config.yaml
n_layer: 10
d_model: 128
n_head: 4
n_kv_head: 4
head_dim: 32
d_mlp: 320
vocab_size: 3479
activation: "swiglu"
norm: "rmsnorm"
norm_place: "pre"
norm_eps: 1e-05
positions: "rope"
rope_base: 10000.0
rope_fraction: 1.0
qk_norm: false
attn_scale: 0.177
bias: "none"
tie_embeddings: true
parallel_block: false
init: "normal"
init_std_qkv: 0.041
init_std_o: 0.051
init_std_up: 0.0587
init_std_down: 0.0587
init_mimetic: 0.5
optimizer: "muon_hyperball"
lr: 0.00633
beta1: 0.95
weight_decay: 0.0
lr_head: 0.00677
grad_clip: 1.0
warmup_steps: 200
schedule: "wsd"
decay_fraction: 1.0
decay_shape: "sqrt"
final_lr_fraction: 0.0
batch_tokens: 16384
seq_len: 128
doc_mask: false
train_tokens: 132400000
steps: 8082
dataset: "wikipedia_en"
Each number is 128 + 32 x the weight over its row's rms, rounded and kept within 0 to 255. Layers, rows and columns count from 0. Numbers have three digits each. The size before them is the row's rms in percent of the matrix's.

# up: layer 7 MLP up, 320x128, rms 0.0583, rows 57-176, columns 96-127
# down: layer 7 MLP down (transposed), 320x128, rms 0.0588, rows 57-176, columns 96-127
# gate: layer 7 MLP gate, 320x128, rms 0.0587, rows 58-177, columns 96-127
up57 106:128139114086142143128138150131144092134135073062136088085172149174160164127114153066140154150104
down57 101:187171091129118089131099188125099132135178145120165172133118134132158175164142101207168132142194
gate58 095:131055091093143150103112118120099119165112177121103112113134116078155139040139152148127113127162
up58 105:124090055122133151101149155081068124127121142100142123144148139108151099121169141105096134103123
down58 098:166131138179129144152164110073187135140102147111079147182122109135140130107104144134119056146140
gate59 096:152122094112180111125103153141138106103142114127197181104164138150077095115071155170085131092107
up59 095:149096143132142176142085159117162145114153123158104101156148120117147117082110138130146108169150
down59 094:149143080099186116135135151143134072133176125084080053084149118169073103153121140103112114131093
gate60 099:136118127145130131092066145139149139145065151100126099140172103149145182113123143142076116162136
up60 103:123169118110137124087171126074084109092132089149121097138121107056144170147129173180101152134123
down60 102:130144185120140164095171139218194149167143112094156110084125102137096152094113167164143148248107
gate61 096:157137136110067127129147116143137108133110140128072142114121146119164190094145109103184187127091
up61 103:194180122097183125143115151210133088125138102164185114183125157205135121112079135068074102106112
down61 100:132155153160160169111177139162115149183194096175146117134142131132141177166117163136095096095214
gate62 104:089179134140125129104134091144085175142101085146120099137101138094131120172163113174123127134116
up62 099:154166134112113101181107158152155163100091137135105118134136202170140096125141109164129171107109
down62 100:084182115119169047131107087159070147119084119161145148086087125151118151208109155184141110110121
gate63 109:147103090121043158092069086128117068183122159100112108132160115110141109095140070075114131128170
up63 105:135048095104132169085134199123080080097144143120155102115147143081085130067159066124128142093164
down63 114:103144140159103145099189184106120163082075099135162140117151196117117136059127081142117202092112
gate64 099:165168133162157078167202113094144200146076108088200087114115164161160132125112087101116067082157
up64 098:123143138134135065144137137124174124156161151112093219160171155070156149080128149104114144117149
down64 101:121117157155120158133178107177165139136185153071169152151126103093079134193122114109096088164143
gate65 102:132138099147136135108105147091122111109199168163124063130127101121098113124109115137134044137099
up65 093:191117137112106123121160116155160186119112092156121087081081103136141108141146138180093169162159
down65 103:152180107121190109140136134083146076151186150109130115105081096103164117114159136100101115125130
gate66 101:112144185119110138148126171119174127073184146114104058095106127139122107141090104144137173162194
up66 094:120135152088146182109171121122123094084119092138170000131101148135130140166167096140138147079168
down66 101:139135146065138158135159173081136134115081117116052068187168089143090162116129127088172137095169
gate67 100:117130159151208143155126157121102091083156147077111088073128089089099152142120077148164130143080
up67 102:157172158163086142133154169132131144076095074169087092171140112161153054120099137118158073050175
down67 111:106137151150145128090104178081146102166139123121136094104133168133175106139072147137165115070255
gate68 089:132116186157123105109079083093110193107085161155109107131167126114161170155099115132126108116119
up68 101:135158131107174113094182143177124163107101104113162089146118116164083125157097062159118151107157
down68 102:133179139145141122130173077140128118087094127130168122111166151133092157075109139136081165141020
gate69 100:094131086177097160136123121153121109178116116106113154090060181195124116130135132144050168120136
up69 101:135165202111154087111165167112115131108123160158126156123144103115163103115125130143152163098183
down69 099:153122106084147059097122144073147106090146176185128074162117065063154127124109113152130108107146
gate70 095:102111165184137087129135114126124145129126112167098152037111186129178140146161152175072150129089
up70 095:110155171134155141134091097099132153077084135142110141157136149183188151113112093140057164131171
down70 097:137171115076072101132107136092082157111126096098093114084057175120109107135179062080130039110131
gate71 100:161132173171162145063128171115109158066079142149126143102126147145127091091138137147113121189144
up71 101:128161135165149150090129130116057139177105138162134156063152166114083054106162115104120135166177
down71 095:133141119087159146150125116143137113147135076114176155149184099116118137131126089148153172126116
gate72 105:128168183115146125143141042177122113095142138133075138086051154161130143120102134123125142160137
up72 100:136137147132111136106169085155092153045136101197134131133140116099156168110141100159149100162042
down72 103:120101140158139144129096137147143109067119159107132105100131119074143157113104146139209158059164
gate73 094:099127115184149127120058099175119135105141197155182113080104123101136145052129172132130142142136
up73 102:215155229110106109159099109137137210126182156109132107146087141177126153076149184132138120105142
down73 098:104084129144170138096134135180125136145090122168129149125130118160097052107084149146093119133084
gate74 098:142106169149187167174115118144110051135103150132128092100118107121106120125131133147143115110057
up74 101:188144161080105119123100133097132150107121096140193112139134102137119118182174101136149115127120
down74 106:133162108102096094084112122178127159129150178128096156143147091086090119147155161093120138151135
gate75 101:093084113191117160154120131161091159082120140148051157151097148137111114160125105120068108174086
up75 105:089099066168157103138122167127134089140128137152162123126108066140097122112160087089144129153106
down75 100:180101146122114138119164089176100116114118122186116125081118125131060138177142158089121119102093
gate76 094:149121113090139139083080112112144095146108152107141141137155089155141084046076165153148142130141
up76 095:099171147166196109181163135164130121208138174178084118142151133155092171164170116136133137151106
down76 098:159099119184090096154122152087088101040166168140188121159088175107146150139064141132117105117158
gate77 098:061192135064095110131075146115079166120129150194096193101163137143104094123182118214120117143140
up77 095:113163126134120143129105156184205178086106138114112134183109180162152078105148172184147117092116
down77 097:138163117141098143144144080107119143134133090171154082101121133181096156155100081110114162120129
gate78 096:125188148116106127159180115153071109115117087113104117110172144133119109131055096140162134153099
up78 090:157108114128177100144119095071121118096114138105116158094116136118188164135110167137179117106190
down78 092:211067180159103105159171116130118113102214163101144137159154154115124103111109128130119177135215
gate79 103:162105092110160120121117120149155171114132102162072186114108143109132145141156088101142112085120
up79 106:094137121157115197078139157154145113176160183160075062127157179161073069109167139106105064090121
down79 105:107133205111137138135080159100152077106165110094111136106146142120125184129049153157111093141112
gate80 099:116134098122137144105124131146060097173082106115156122126149147107094138123138118075099109092152
up80 103:146138131168117162138109130126147115170152088145071141129110125063073093098154154118169108123176
down80 101:143168143094104130085146154132144210111141058131128095120151118101177124114137158202131144157169
gate81 104:072173160123146151146089154121150103100097095162135128079047123116084181122130090151151123138166
up81 098:130120137105124141199145075139145062144110163149106095200133087098127135042166160118157161206178
down81 103:132147138136106137124111104122166145172131111084075120172114095156164102167193187157163163138125
gate82 092:132135146070151183114142148113107088206116100208083110081165163131124164101159149121112165095169
up82 099:160167128113156112131074101081149148163163093119115082051155104097129142093115185090078041086152
down82 094:101172177169120162101133180156131180135127137104133066076092182162149150122092120100140155135135
gate83 102:167065094111109122184161125093160102114138174152135168119126110111126151127102114178163133097174
up83 089:134071089131110109169179100157113087159147131103102156091140165158172131116110139104137161070162
down83 099:149145114071124135093120158126162149154129136096135085123064116077079134154141105120129128195084
gate84 102:065087142043085183136112085170166133135150098114130111110110112108148147101124129123140113145083
up84 103:108170211163129082163144108082152138137115150130152090122115106098103119098135203163173127108135
down84 111:106178097166090158132099177138108101117097160138079130196104137141130086088152128148175128140122
gate85 096:145210105153121146127100103157093197135109105106166108128080164138156140131153109102127125111143
up85 100:117083130095129127128148126130177090064088127154109125143118109126129109078122182121126132134157
down85 097:146105136133129130123143107129067103111113124167159165157075103115119155116117125154161076136106
gate86 098:084121078044128089148108109103073164135050098129103099161174150121150104159142121133128118149141
up86 102:162068158060144121085144090073076057125145098116139102144070127125103181126134143115125098138187
down86 099:076105172117139167156137139174142116123115117112181174128133122101150089168125147114104112168096
gate87 101:140112152146155161177081111158152132138180136125106062155105048137071160162130112120148082165125
up87 100:047138129121089112090081124144118142157152107172094113090124100145068149175131130149181117152151
down87 097:136129156079134112096112128159181175126112123111134106137146094126122153124123129082152124117219
gate88 099:127152182225131157109156063134109128132113134141104095147162118146184155087133088103145172121089
up88 099:080140108129058096161110133214139198097145150097123147111133138101187136161148165150161161153119
down88 098:145119129175156161146139144110149156139127106034155080073131130127107128085163102101171069130020
gate89 091:108122198119169073091155079149116123169157156124207135177165100116115091150172122110179074088069
up89 097:139158172128133097176116089202186103123082164141152130107104190149137168114194101123124130165145
down89 092:108162157111137093095066138116184108056129135173125146143115128076149124096134073101149114105021
gate90 099:200123140186194095164164145113154068103120085068130115093108109156121108101131094121196139198168
up90 100:113072130121120100129135189116124163136177139174129185108132114131106133134113177092120055138123
down90 099:131166167084078114099147152125116108124095095109147084142126128126147165158122096199130131091159
gate91 099:163116173186096084150143088176146159129149125090138148153051191159115143132081112139164141154099
up91 097:164102133122112151117159130190152097118116122155135154062144103148174118108157117121167115128092
down91 105:097172142136161126148155106137097172099073137149174214089088130115081127129072059142094094154205
gate92 101:162163102119150134114121075146132135162099087152111131165109082089150107135167109120108156162117
up92 101:144089119083083131109105066121111198158151136117111118116140123139145110190088148150117166148145
down92 096:112101160132117148135130105127133075149154165159155106076106155102118115148142094127087093091221
gate93 093:142166142152184146122099121144124113140168110138118080166140115171176118092130139068125140170135
up93 101:185087134149118117136151124118127065105143118159108122186081138166101084141093120101158169130112
down93 103:115184115111109143074122106187173092158151139106150058096146117094089142177109144147112143155098
gate94 106:100140194112112095129175177166096151141130107099080091150108127103059085194124074127099102168136
up94 102:118117097120071190117133143142156154124130164132097131107044103087144177120167110092157140146149
down94 105:120189119146132096095142187188136101106087167121073109138127117194128149083136122203069155136125
gate95 104:071172095139123069130134126109126168048190170135131072134101095118158111205124084082146134125148
up95 101:182132124124166148138102074106144158121126136150106162123181117193131130124158145160135087101143
down95 104:089103109141204061111127104148116078172094109144065146131108138150132086129110136146111155116102
gate96 100:134144076107068131126120157165151151156109072105140139126119096115100066111183125138130107075135
up96 098:116075053114113141107111157146088124143102152144144114159169094089156131116055088136153146133085
down96 093:111141129210117137169154143149140152147090166111168154120124245125126085152130133076215117109062
gate97 100:134122123136193123117107150148108142087095163158105133139153112114092111127135166145104087122154
up97 096:090139157137127120155145139169099081059204090134104194165147082164058103154164147105158115151188
down97 100:157155167128084133130071081148154126129126124131189144088124124144113160137172176148166146108179
gate98 106:091115108129061113137117114088113110163129060103119138104094174146146032168078072094125149117140
up98 101:102157126143109115173132073117132067199090098126123107124129139167090109101082093129165139096141
down98 104:165160140202160106156105078128205132116123117132126121124095101073158140148140118150169128034150
gate99 101:102130085112145118132122103151081071128175142152091162093116143135103124137099174173161128101100
up99 096:117163140140093149132112139122144085114084105178110074129138116092131126109105091123155161105236
down99 095:131150102159136119128171132138147131152109114142134157147147155134152148132117116098102119142116
gate100 100:093128105130145077130082183129130130174108132092127164112114072142097153167109108098130153093123
up100 102:142087067181117138113133065154113116158115116137102123096133139132186148124135180091116098127073
down100 106:155087118147146090099117141133112137097166173089103175179105068120127138171163142151136110035131
gate101 104:112149075111162103132161092119107065155109186124084143117083087140116121117185177074183134174108
up101 096:137065109127117072118221144130153090168082135094105170100118154120089090144156146122139140168123
down101 100:132122170145167204107113086150122112152136070136135094140202089133196141122190067162171127174081
gate102 104:110160124082126134131065126175074091150068183135101171141092147159087092104102102104111176070098
up102 099:148140119044134111082117136173177128109059168157099109116110130149138137116120132101091157089129
down102 100:106150128074138114168113093116054097139114111078128135143142131188208166116163123101206139160196
gate103 103:169164103106119124100127114177094110136108226132122093126135119122116135063127068119148161162135
up103 102:146092138108085107138129110134120172078127139152127213165110153132138079132153163124145129083142
down103 099:158151141075107095159154108122154154099065186046092154137117135117146154129126099109110138123114
gate104 103:200096141154148131170122128144130075070142108158113067141133113128182190142158122098150117120102
up104 107:179167107098085136151097119134158135157235107155166221103072099161161120116137112181116127112153
down104 102:124130139154132148122150067172106138163125114173080136141099098146160174146145101177135140096057
gate105 091:097120132112158142079126081166115147191176132142099117093079129099165117124124139124169139108124
up105 099:125105150150130121103158195135171106162122165151184104202092074136163150164073129119149090147092
down105 095:081163120089068146157067113128110130133109149157129130115156175110105153161109111109095152081182
gate106 092:076103180075103118146124189134141097132093089158157138083072148175199139115166095140122180155162
up106 096:107138126096151135149154160174101102108091106177095140122105141134107137086177124118096117155058
down106 099:130113119101163109143101161158156107199091123141122142107121118183148126119144099147138147104189
gate107 096:149120136033156057107146073101130134110156105095107136098070123156115189114120150099189115103148
up107 097:193082115154142101136124101125154129084158185122104091126120140159139201103118124149156133077110
down107 100:096185110137089155140126151144117092078180151148091123103125139146145078164101132148120178207140
gate108 101:144165151086074119181146084141165138166102137135114136176096181140142149113128153124142129112095
up108 098:123114083140149186133165161141162101065106136141148122140167127091159097143150133188091152157046
down108 097:118080109185153086101150160149147162104077101096137122109166110114064140147098092162116092166217
gate109 089:110115121115181135151134151134117130138127152142133144107164152125129159123155221138190157110183
up109 094:112135124158121219050128139131160121142101127152097089094105127168130112126145163121146133140090
down109 097:155115088106165108153113185127085141141105144123116172116108151134176131155177119074153169153000
gate110 103:120131187142126146178097094149148134128107189195165210135159102145134117153155084125154126115198
up110 099:173129171123085100133087140153113079148157161124066154104163116178125096103137181203077114081170
down110 102:169067100100101187141100158169149139129157147145106194118182126142148103098140124147150128150045
gate111 096:119145101148140142140181108122081168139119097159068183132060167160147139118140140114118065110116
up111 099:195086123132122167112137161125141160091146131126163118068161106177118061125195181159117140121159
down111 096:148111094136123111146151128136075188110110078141110113141146125097115154088116100147123105153074
gate112 109:112166162170125168088137126109133117218142166156124166103076192086200124199129133154127125094144
up112 107:129184105156095185110163124076125122148152071137141136090171120183162155135111104126105070127159
down112 099:111100144132184120124076135126141194159098114150142131115168135067170156109144159176150155093167
gate113 106:126118119084167153128135094123126157108114117154077080109157057147134182138140178105116143153123
up113 101:137175132187108067106157144100174173136150148085142126081069165164140121099106138143119197084133
down113 098:159186115142162127110158153142125106071120153142134137171092108102097143057176137113088155096144
gate114 096:095159160168062146148190141128111100077128103151117149134121164134101133096110170083152153105101
up114 098:166159125134176151079118140106142156147178137192114182072147094115140167132112154121128150112184
down114 096:134118078117082107103120144092132102153142096143057120114160115123146213098112129131094164113069
gate115 097:093147178154088116119129153151135095124074147216154119096110140138131189152229102152156170119110
up115 102:048124143165075172091171199099117155094110113164095205128155088163147174109115110103069130111085
down115 098:061164109116118126110143173139109099121139179055159120151113154091114080066102089113112110159079
gate116 100:101099076154129117162069109080148122068141138145133172123131129115145205144098081134131226092125
up116 098:084145136121102161066190192161107088118148123139140148126085107124104071139113100164099149117102
down116 100:111153138194135133195107170097136142030180190097074166091166130119130147110146100131109112142112
gate117 096:136152188132150068141130180120177108119100133144128104151113083116094141102179131097099113169118
up117 105:151142139098160120096068131105099096139151112113097151088151183112137097179104147147175110088156
down117 098:126128098118131122126217149098162148100161114154169137170140121115227107089189100173102134128126
gate118 099:158127159084110149090129187164116162105102104109182094060082157116177158097126121073075097158123
up118 104:116116167126131089073120106106139162167144127065144132114155193138155055093088135108116112109135
down118 103:125084189108129127106138153134040081153112178108165203128099118170089130124152128106137083127103
gate119 108:093166098097091165108121105114113146127095121115119161088101101162064104130162166143100138141183
up119 101:115125110099136123113112163137144135128133093124094169118092151187159198146136136181099170159053
down119 100:128094144085172180169121118104116170134153134144098124118179110178158161114142103128158120117098
gate120 102:112105129138115149099112137128079101144105108158076137108054117153090113122141158106161160127149
up120 100:145143097145156114117163150185161175161100179110090128155131152182134083095137158123147180173127
down120 099:085135113115141063122127146165105158096134116089171111144141133139151230139138073091091052087094
gate121 103:103102146059168145146130123115129151091082124147160189169149176177172149092144099121146147196118
up121 106:157144072178147132144136191068136125084173077129106143165124123118124095119094169126146166153080
down121 100:147163150217177120099138103174157126066096149118095157115126167118190129200111130181125073098152
gate122 102:097207103113178061109052090085091119107175096095116117140139113133090093148079189125068131114134
up122 101:123136052115105171169099151083140110183074150147115169190056089134149168172114100175162156116186
down122 098:107101116133136117199113113147140135122154138140107131135145127133117133098113064090153085122149
gate123 100:152125175190145063159128130164151158137085154086121138139099119096125094133085163142095072084159
up123 105:110135171138104125141102092080152097121126142114139112105100158085118060115161055103129142132155
down123 105:115133169130151199138151105188146124143153119112145117137081120106152137141163136142098181108071
gate124 100:083156137126162083119161165143108131111115080038144178164086168149072117164108101108156096080087
up124 088:085120144043162081112097091131150142105114076120158074131135141188141143167139093104125088154116
down124 100:121044144069172094125138157140129099139118127072122128133158105179115173082099123145160111159096
gate125 097:128117179124085121166112113140156104161145073130176073147148078124167161125117183122176138122172
up125 095:124185115159092205146183101116087152116103120147110156104142155130121120105060074078143084125154
down125 091:186170143191108149168093158143120090080051122154100141127127113094114158115151187103111083125174
gate126 098:085165136130086143126137079088187086113095169148131106111103121101171168128145129146082082104171
up126 102:165165101167077108146190119100168153096175089136122115093096117107143117151112141146098105174155
down126 098:063115138095141103192140177123114114103069167152070155170084134143126161133113128147108112170187
gate127 100:117127134151137105102089118156156141102110116082162167151107126076107142126144137147110131174176
up127 097:119150115041170094123143117151185161166105134089134104134135177116118140164096051144135122101095
down127 103:123097105148126111095151089154135152132134113125152124170086136144094141098110149101106128075058
gate128 101:131116142153161180157137112181118116101146142144077133126154112159106137161109131160154173131195
up128 100:187117171166102155108149144142158077125124198103134144144152193105156134129097160162128095116153
down128 099:186111108130115173121123149100153126174159146110128151172113109087162151137122137109117132105184
gate129 103:106180143098139132163090133153118119116071090153195170161110116105144166178149118144134131113149
up129 104:209173118111085103190203111162101121094136131162156143137148149123154179092147084118134161121156
down129 102:125132108122110121080141113134189169157108182154100162109208151126188128185067072114136163143218
gate130 100:204146175126160181099085094093081091125167131102127106172151121100148151160063102106135140110156
up130 090:144102121110117120130140135092143104069136136138075170167163134205090125108203127121092156166126
down130 099:185137087138144136101110123093149137146119136168105134144106124082162112133111160111177120124070
gate131 103:114112130120148139121109134152145132075080163120083080091119093138152104165134177151120187161162
up131 104:133153108120153130207079093082110116103142107166095106132089144131104151188113097130102145197130
down131 100:162124163057154102109152104114138117120099109150114113123151134087095147112147110133085132121094
gate132 096:076073119137152149145107115122096091096128107120101079090171133117179133153121158115141120120105
up132 101:125124083094203115085137138170085090127117132099136089140188143132142162079122129096174108109167
down132 101:188165167130107097134171111100109128099140170141187100103127114047067199124137117104078119105130
gate133 101:139141169092061049121130050091145105176120131164120130038146136161115124125127139138133096080144
up133 105:107159158103137157144138118113085094162114154127133067119157055133164122144123110128121152107144
down133 099:101110133103146169112140138145094179148120167141134090190137083093176108168123070153087128175178
gate134 099:089182098109132105089087109123132069154069126132127117157125113118088096109119163141086161182180
up134 098:155145094119124112186065104125199144122113103135121107134054154121083098132122160047132150168145
down134 095:127066187099082151090118153142109102082075091080086087129098122131178137132117077186141130137157
gate135 095:125136192143155155182099131083135089075124151102165148170121118056161160093137125185141167167140
up135 090:101181099149124157091138094127046129134096105092146157235139136196093124076158146143119130121137
down135 090:174054102171099146075141122112154094111140087124130117118169103164098136118150165085167128107099
gate136 100:152148095091154160124190166144128173160161149112179066143085096111144152172098122161118091124102
up136 098:166156130106066155095204129130089115121148126128085070122116173164094133108132102150084169110151
down136 096:082196148114142156088157095132060127176095117116155192029113166124136096157139111148120169154107
gate137 095:132075146127118103113113128133092103109084138114154112123128135133217065152134080105120134152106
up137 100:129135164087170118118138162090182123110058132162150102088095091121135113106144135119146145191117
down137 096:149101106098073136097117150099131153041073128104114131150077172103175079066171145089140094094071
gate138 100:148134077097187101109145112080099146107116103150154134094133162182140184143077130113109180106139
up138 096:138158145179123139162157164124154140182122136124108102116131109113155109070097165149051154170123
down138 095:140136165091070138154114126088107117144132116114129154133153149149099179122131103120172124152093
gate139 098:129112150130126074137139101191163189102056175128124059106066189122095135138120144144116083102158
up139 100:099088116123136154095189171114108157155146145142140167142110094093108156127111081152100080117111
down139 099:141125165173134099142141161115085176118157105113190112140119128103189168174182103095072089108142
gate140 101:141068194157201125155146084157129149068077066150130143154070100149108120151116168125176108121123
up140 102:132126203070133124096133063148177136123098097139134121171115080121167127130142126085162179129107
down140 100:110139099138160204072179121104132110087110117127124137084126152083173094139086104133090061192126
gate141 103:099113161112133128081119145101111074150120113215140136088188098039156098135199152124173111087187
up141 099:130182086106116135141186116094110123147206100146139084155155092148175134118091154091119123128175
down141 097:138112169191124131114143157096175128097170189121120156182106056140097099095082086171171148078115
gate142 107:129082150134084128160103116119133112116132118149088148103099090135137074170185099129140143136172
up142 105:130055116129188164133138154146167143072150131175115170104143089136183188171126055137090098110101
down142 108:150107139097116141137073121104174089155108168149113124098112123129073105110140108142178127144107
gate143 096:106144157172132109095156085115053123132132086180153103141098075147114078109064143137153094136135
up143 102:105130138125139146114180091134142131082148090110083080139099150156180180173151115113089118091133
down143 102:165099118154139140110169120129079099133094158125143118086141078093119112159155118113136129107181
gate144 102:109091107112098127098109174149065123166153147116111173126116106100079147125145110085110127109138
up144 100:100093122074087118146126125153146156146177096123136122146072152140157190143151136088145122122128
down144 098:154101093177141108090115081108126153116074126116125167099139115169136174094110071126135169072153
gate145 107:129176140127096161123104104064175071116100108170091157136096162118165109142174092117150156158122
up145 101:128137141120108082137199174151167075069154081185180121056053170114116179117057158128127109113132
down145 111:098121109103133098121117070136192079101082174056126105153118106085145145057066150172139089168119
gate146 105:074157178157161106119110130143115123118089122143156104127140103179138118124091114079199160114165
up146 095:087130099112231085066146097127131090207131094156123081123132164194147155128130118136092125120150
down146 096:163072150095150184112089115150118049067138141156168141132110083096129176117145132091113176132128
gate147 100:116086120136166136162150140146137159095117155137096091145127148161163147160174134138141152128110
up147 094:149148087109194068138146130139139154127117182145165098108124163149118158140139189173111121185088
down147 094:099133102088093139121096158124103112109162117158184123092189100088103171120117129121114150141105
gate148 101:134138134098149135121108065126083107130079166108151099103034107074127102146115187183156120115136
up148 099:151136123148093131109114085101156142172120143129110122129131115117130162183149114116115135166176
down148 103:130152074114148103117089079073130117086073143098130160163127150120078112143122118090147040111096
gate149 104:102185112169106081135209181109057099108138103095106192144185155109152121131149168118127094098070
up149 103:091172096146133083142113190104138101175135125135178117086071142141160105136194089115152120137101
down149 105:080117079093110158132148101131184155109108160133109067113141178166105070103116054165139171135108
gate150 103:162119127155137129173105179102077076111180187138085142172124067097182127154178156148162123146168
up150 093:102085130148164048144056081161160144132079122150116109156110104115156140091129131046092128151074
down150 095:200130133096171187119102158156125167104120196143081100100134128066131175122111170184107078107095
gate151 102:170110174107149125111101174103084108095149117082137101164075163120175099120148122145128109121194
up151 108:143152188125116139097160135144033146120144146154178046146174131109094175118084100106111109069175
down151 102:174072105079128168129109103133119201180084130128170179098085159184112081158091107149143087190096
gate152 097:080181107145159148103100116172175114148110129135083136089129101144184104100101108032044122083106
up152 104:120109115118079136149101155097115137131144161165139169144060152199083084157094136101213078190079
down152 098:128214167180064115125162080107157109116133132153049164142113136162091132103123092080164099075164
gate153 098:107165129052092112095140089099117136110143130143169136105106147125123127151082156097125068163156
up153 104:160106158165093154140143158164144177142108070124091097083164163234127124106230086133154108104091
down153 109:124163161184086109127130163165188125125117144116177145163147158096105173051085129148112169155091
gate154 095:147134121124143149127158035097161176092156112102089119119204124148166164110154157155153106190104
up154 092:104147190168155136161123164105091115123125127155133085158143114109148104131131151133120121088148
down154 104:171085129114182121094133201090107128147096155200151146138143140129120067129158119117107167142146
gate155 104:149152131131131140100170107091106139121098098084131136172176148191161130097118068158145122127114
up155 103:108112120167109133108114111145110105175122097125112121117170112190102121109136083164084138109123
down155 098:086134108092085120134101188115155105131131048126184101151184146114125112081089125108143120108107
gate156 088:175192114103168113064164155110052130185099095154139105110140190184105093095082163130137113137116
up156 095:119122098090134147162152092154144182157124113084101099152217149128138151090146097127088199109151
down156 099:098160126174087067197104122190123073096146127097140131127106140125144117171114156117083116078088
gate157 106:175160124122115146079149056153153117173084097103112073108083144100121111127159087161167095070109
up157 103:158080125148135195112121102066108113090118123188127149144110140124126197094142147176160110095206
down157 102:145146120082202106081110107114165101137069166125096186122110185114136076123175106134166108106135
gate158 103:073146093134116116166175122200118111135165126108172119137102146156074207147121125134138128061103
up158 101:197138132154124114129112114119094110097144095118098093116150121162089142139181145197157121153137
down158 109:097130100131103103106121084081149119170080141111199107043098131159169157149181092159131108126154
gate159 090:110178139136128088126151123085087173106136173133155172134125077096117105100091125157102076109052
up159 097:150090119210116155045148115161102130114080095164136106178165229111102139064141109160130154146127
down159 097:147097161122118124166146155154146109196179188126131150160139054142126071129117154111195148165102
gate160 103:105163163101184102102118110176105085128113175111194059087117067088132094137175085104119139208136
up160 099:146080124117089107107111163100219112130138096122068089099118143167118116148068120142122142138133
down160 104:170123099132188138162133140168054103109089118147176120153132145126148180129147119141150133164069
gate161 102:092167090100115143172126106127116147123152139125155111125068139147178116119150061161126113152109
up161 101:163151165145106108117112109126095050110099086149137158093133146132120127143126125154164117127117
down161 096:091142148175093220149111157081137159162087113166157193191124137167147195121131083129130121154157
gate162 099:159144067103108128109172161175142069152088180121107167119100138122145099130137121142168151152191
up162 102:208174090132137142084127148145133105122071166124126113177067130130112130147159114133172151152127
down162 102:091121110139105133142108151156122082120146100115129116085170099151148129150176142227158136165069
gate163 101:058130178112074174097163120157108099149150076103114156149196156108096104116126170157100174127152
up163 095:085126137114084117093109116109128026146161179124104141076148091114155094105135088143186170180187
down163 097:128115135103149147152102102100157173126091101090169118174113123099099161106109086125172150086117
gate164 102:159166157154112152097149153132070127127142125105031167078096145132138132052131119111139126129171
up164 099:139156125143143145090147095126115096157152118131073100126103134124119096139161158091105123112147
down164 100:135136170124129155086148138111107083188188180132101107132128159159173161103082192140160172131177
gate165 097:178096157167130108159172102172143126149167120122114168139159161122183130130102121104154114105161
up165 096:137131159118055170187096116104132124133119076152151116102147069111154104074190139106158131154116
down165 098:165109120143155155112127080118113159060120091133095192119180153187117105175131107154119166111100
gate166 100:124164089083073117099084072116059128126101076133066153128152165088122113134157123129124107057137
up166 093:123143105138111104174050102084145161110077104154177179152144092109151178152141141129110114108101
down166 096:147149105135147169165207152122068164084136053127114169095161141111135128083178085108127174103147
gate167 101:179136146085123166097132107146129160143156155144179128109099060122169134148138087165171174101103
up167 097:120115115118152051188188079174092130111132171176174103090129101099105124099112103141167158090098
down167 098:137166067097165123061139194114102115154145193089088072092138111145183166096134155177172106133179
gate168 097:122123130122101151092115075147060146197150146145150124144144140158134092165097155147132144116089
up168 097:112145105194134132138122133110129110112137148153129135106123090134097121136132142138126192185183
down168 103:116145145159130089181136106133151113136135124139186163110058136098128115153122094150047081137133
gate169 100:183112124137160123136122150132078155132107175125159107119170069122103164120147154118133108112200
up169 097:121097143153145088112203149191159069104153116131104101128122132171155110082155104133147141184075
down169 098:207130133112136095163096130134138140112133161124130123104120126174136148090139132080134091079082
gate170 104:143133192138107115172135104084121152133125108167097107112146129063082101127121112090152130150115
up170 101:103157116150109087177152100089102159101144112083070081127129104105143091144044132178176128185128
down170 104:074138083171107114112116164117171083133122110198128142121128143142180156177147158075129178106078
gate171 117:140127108071143092150087140164116138175076191138176100126141107094154142134058105158161203142157
up171 118:155200108160114125121090112076122144147116154105082127138092168136109126173120111168116156215132
down171 097:137109109054134138137167069178138149093130134097137118153194141128142106124091167109145194146215
gate172 102:112130145091143116126082109087096110088159081164081125161142126155080106111097148099131108082120
up172 102:129114077121121133113161135128185187153145086121123094083134109073128164220192128161149176148135
down172 104:134156085072173066105093118131208139129103124111145102104172129105141147222145126098074135084163
gate173 103:124087098158136097112105180116071130085146147150117149167153132116110174145163125157139114156140
up173 106:096164135109130169130133127148078151197180094141156128185169064179148085180158128152078129147102
down173 104:102143125144130066075117136088133129173098095062152095128099124098109094160105174068105099136104
gate174 099:099079079093145102173152083166126127116166142131105110088151141179097099135113176114133168132140
up174 110:125141089091142155098105182104107137093117124129124130104212151114090191143064126123129112158085
down174 102:152120108133125115148132121163143107142151127170121141180128080090166148136159135111141085158160
gate175 100:126177158114091106111127146154067161151164141135168117175129219134130173132152090138140123174170
up175 100:131142156100109162140171139160094119049084137119147126078121135168156117118152125126154129168099
down175 102:099095125123122129076116140133137130093129180124107088146131135076096119121096079073132135119175
gate176 102:157160049135069200088102202113159148087146133064067139120111076127176072161130108126178138121128
up176 098:186168088099065124112094138169139075134104104107142143098127132163144142099146108065086149108161
down176 099:100137109139121116141097136149133096107095126158178101076102101169160069094139137122088064114142
gate177 104:136150097157149147114108088135163133150107073113121095091134114125134183180108147133199116190158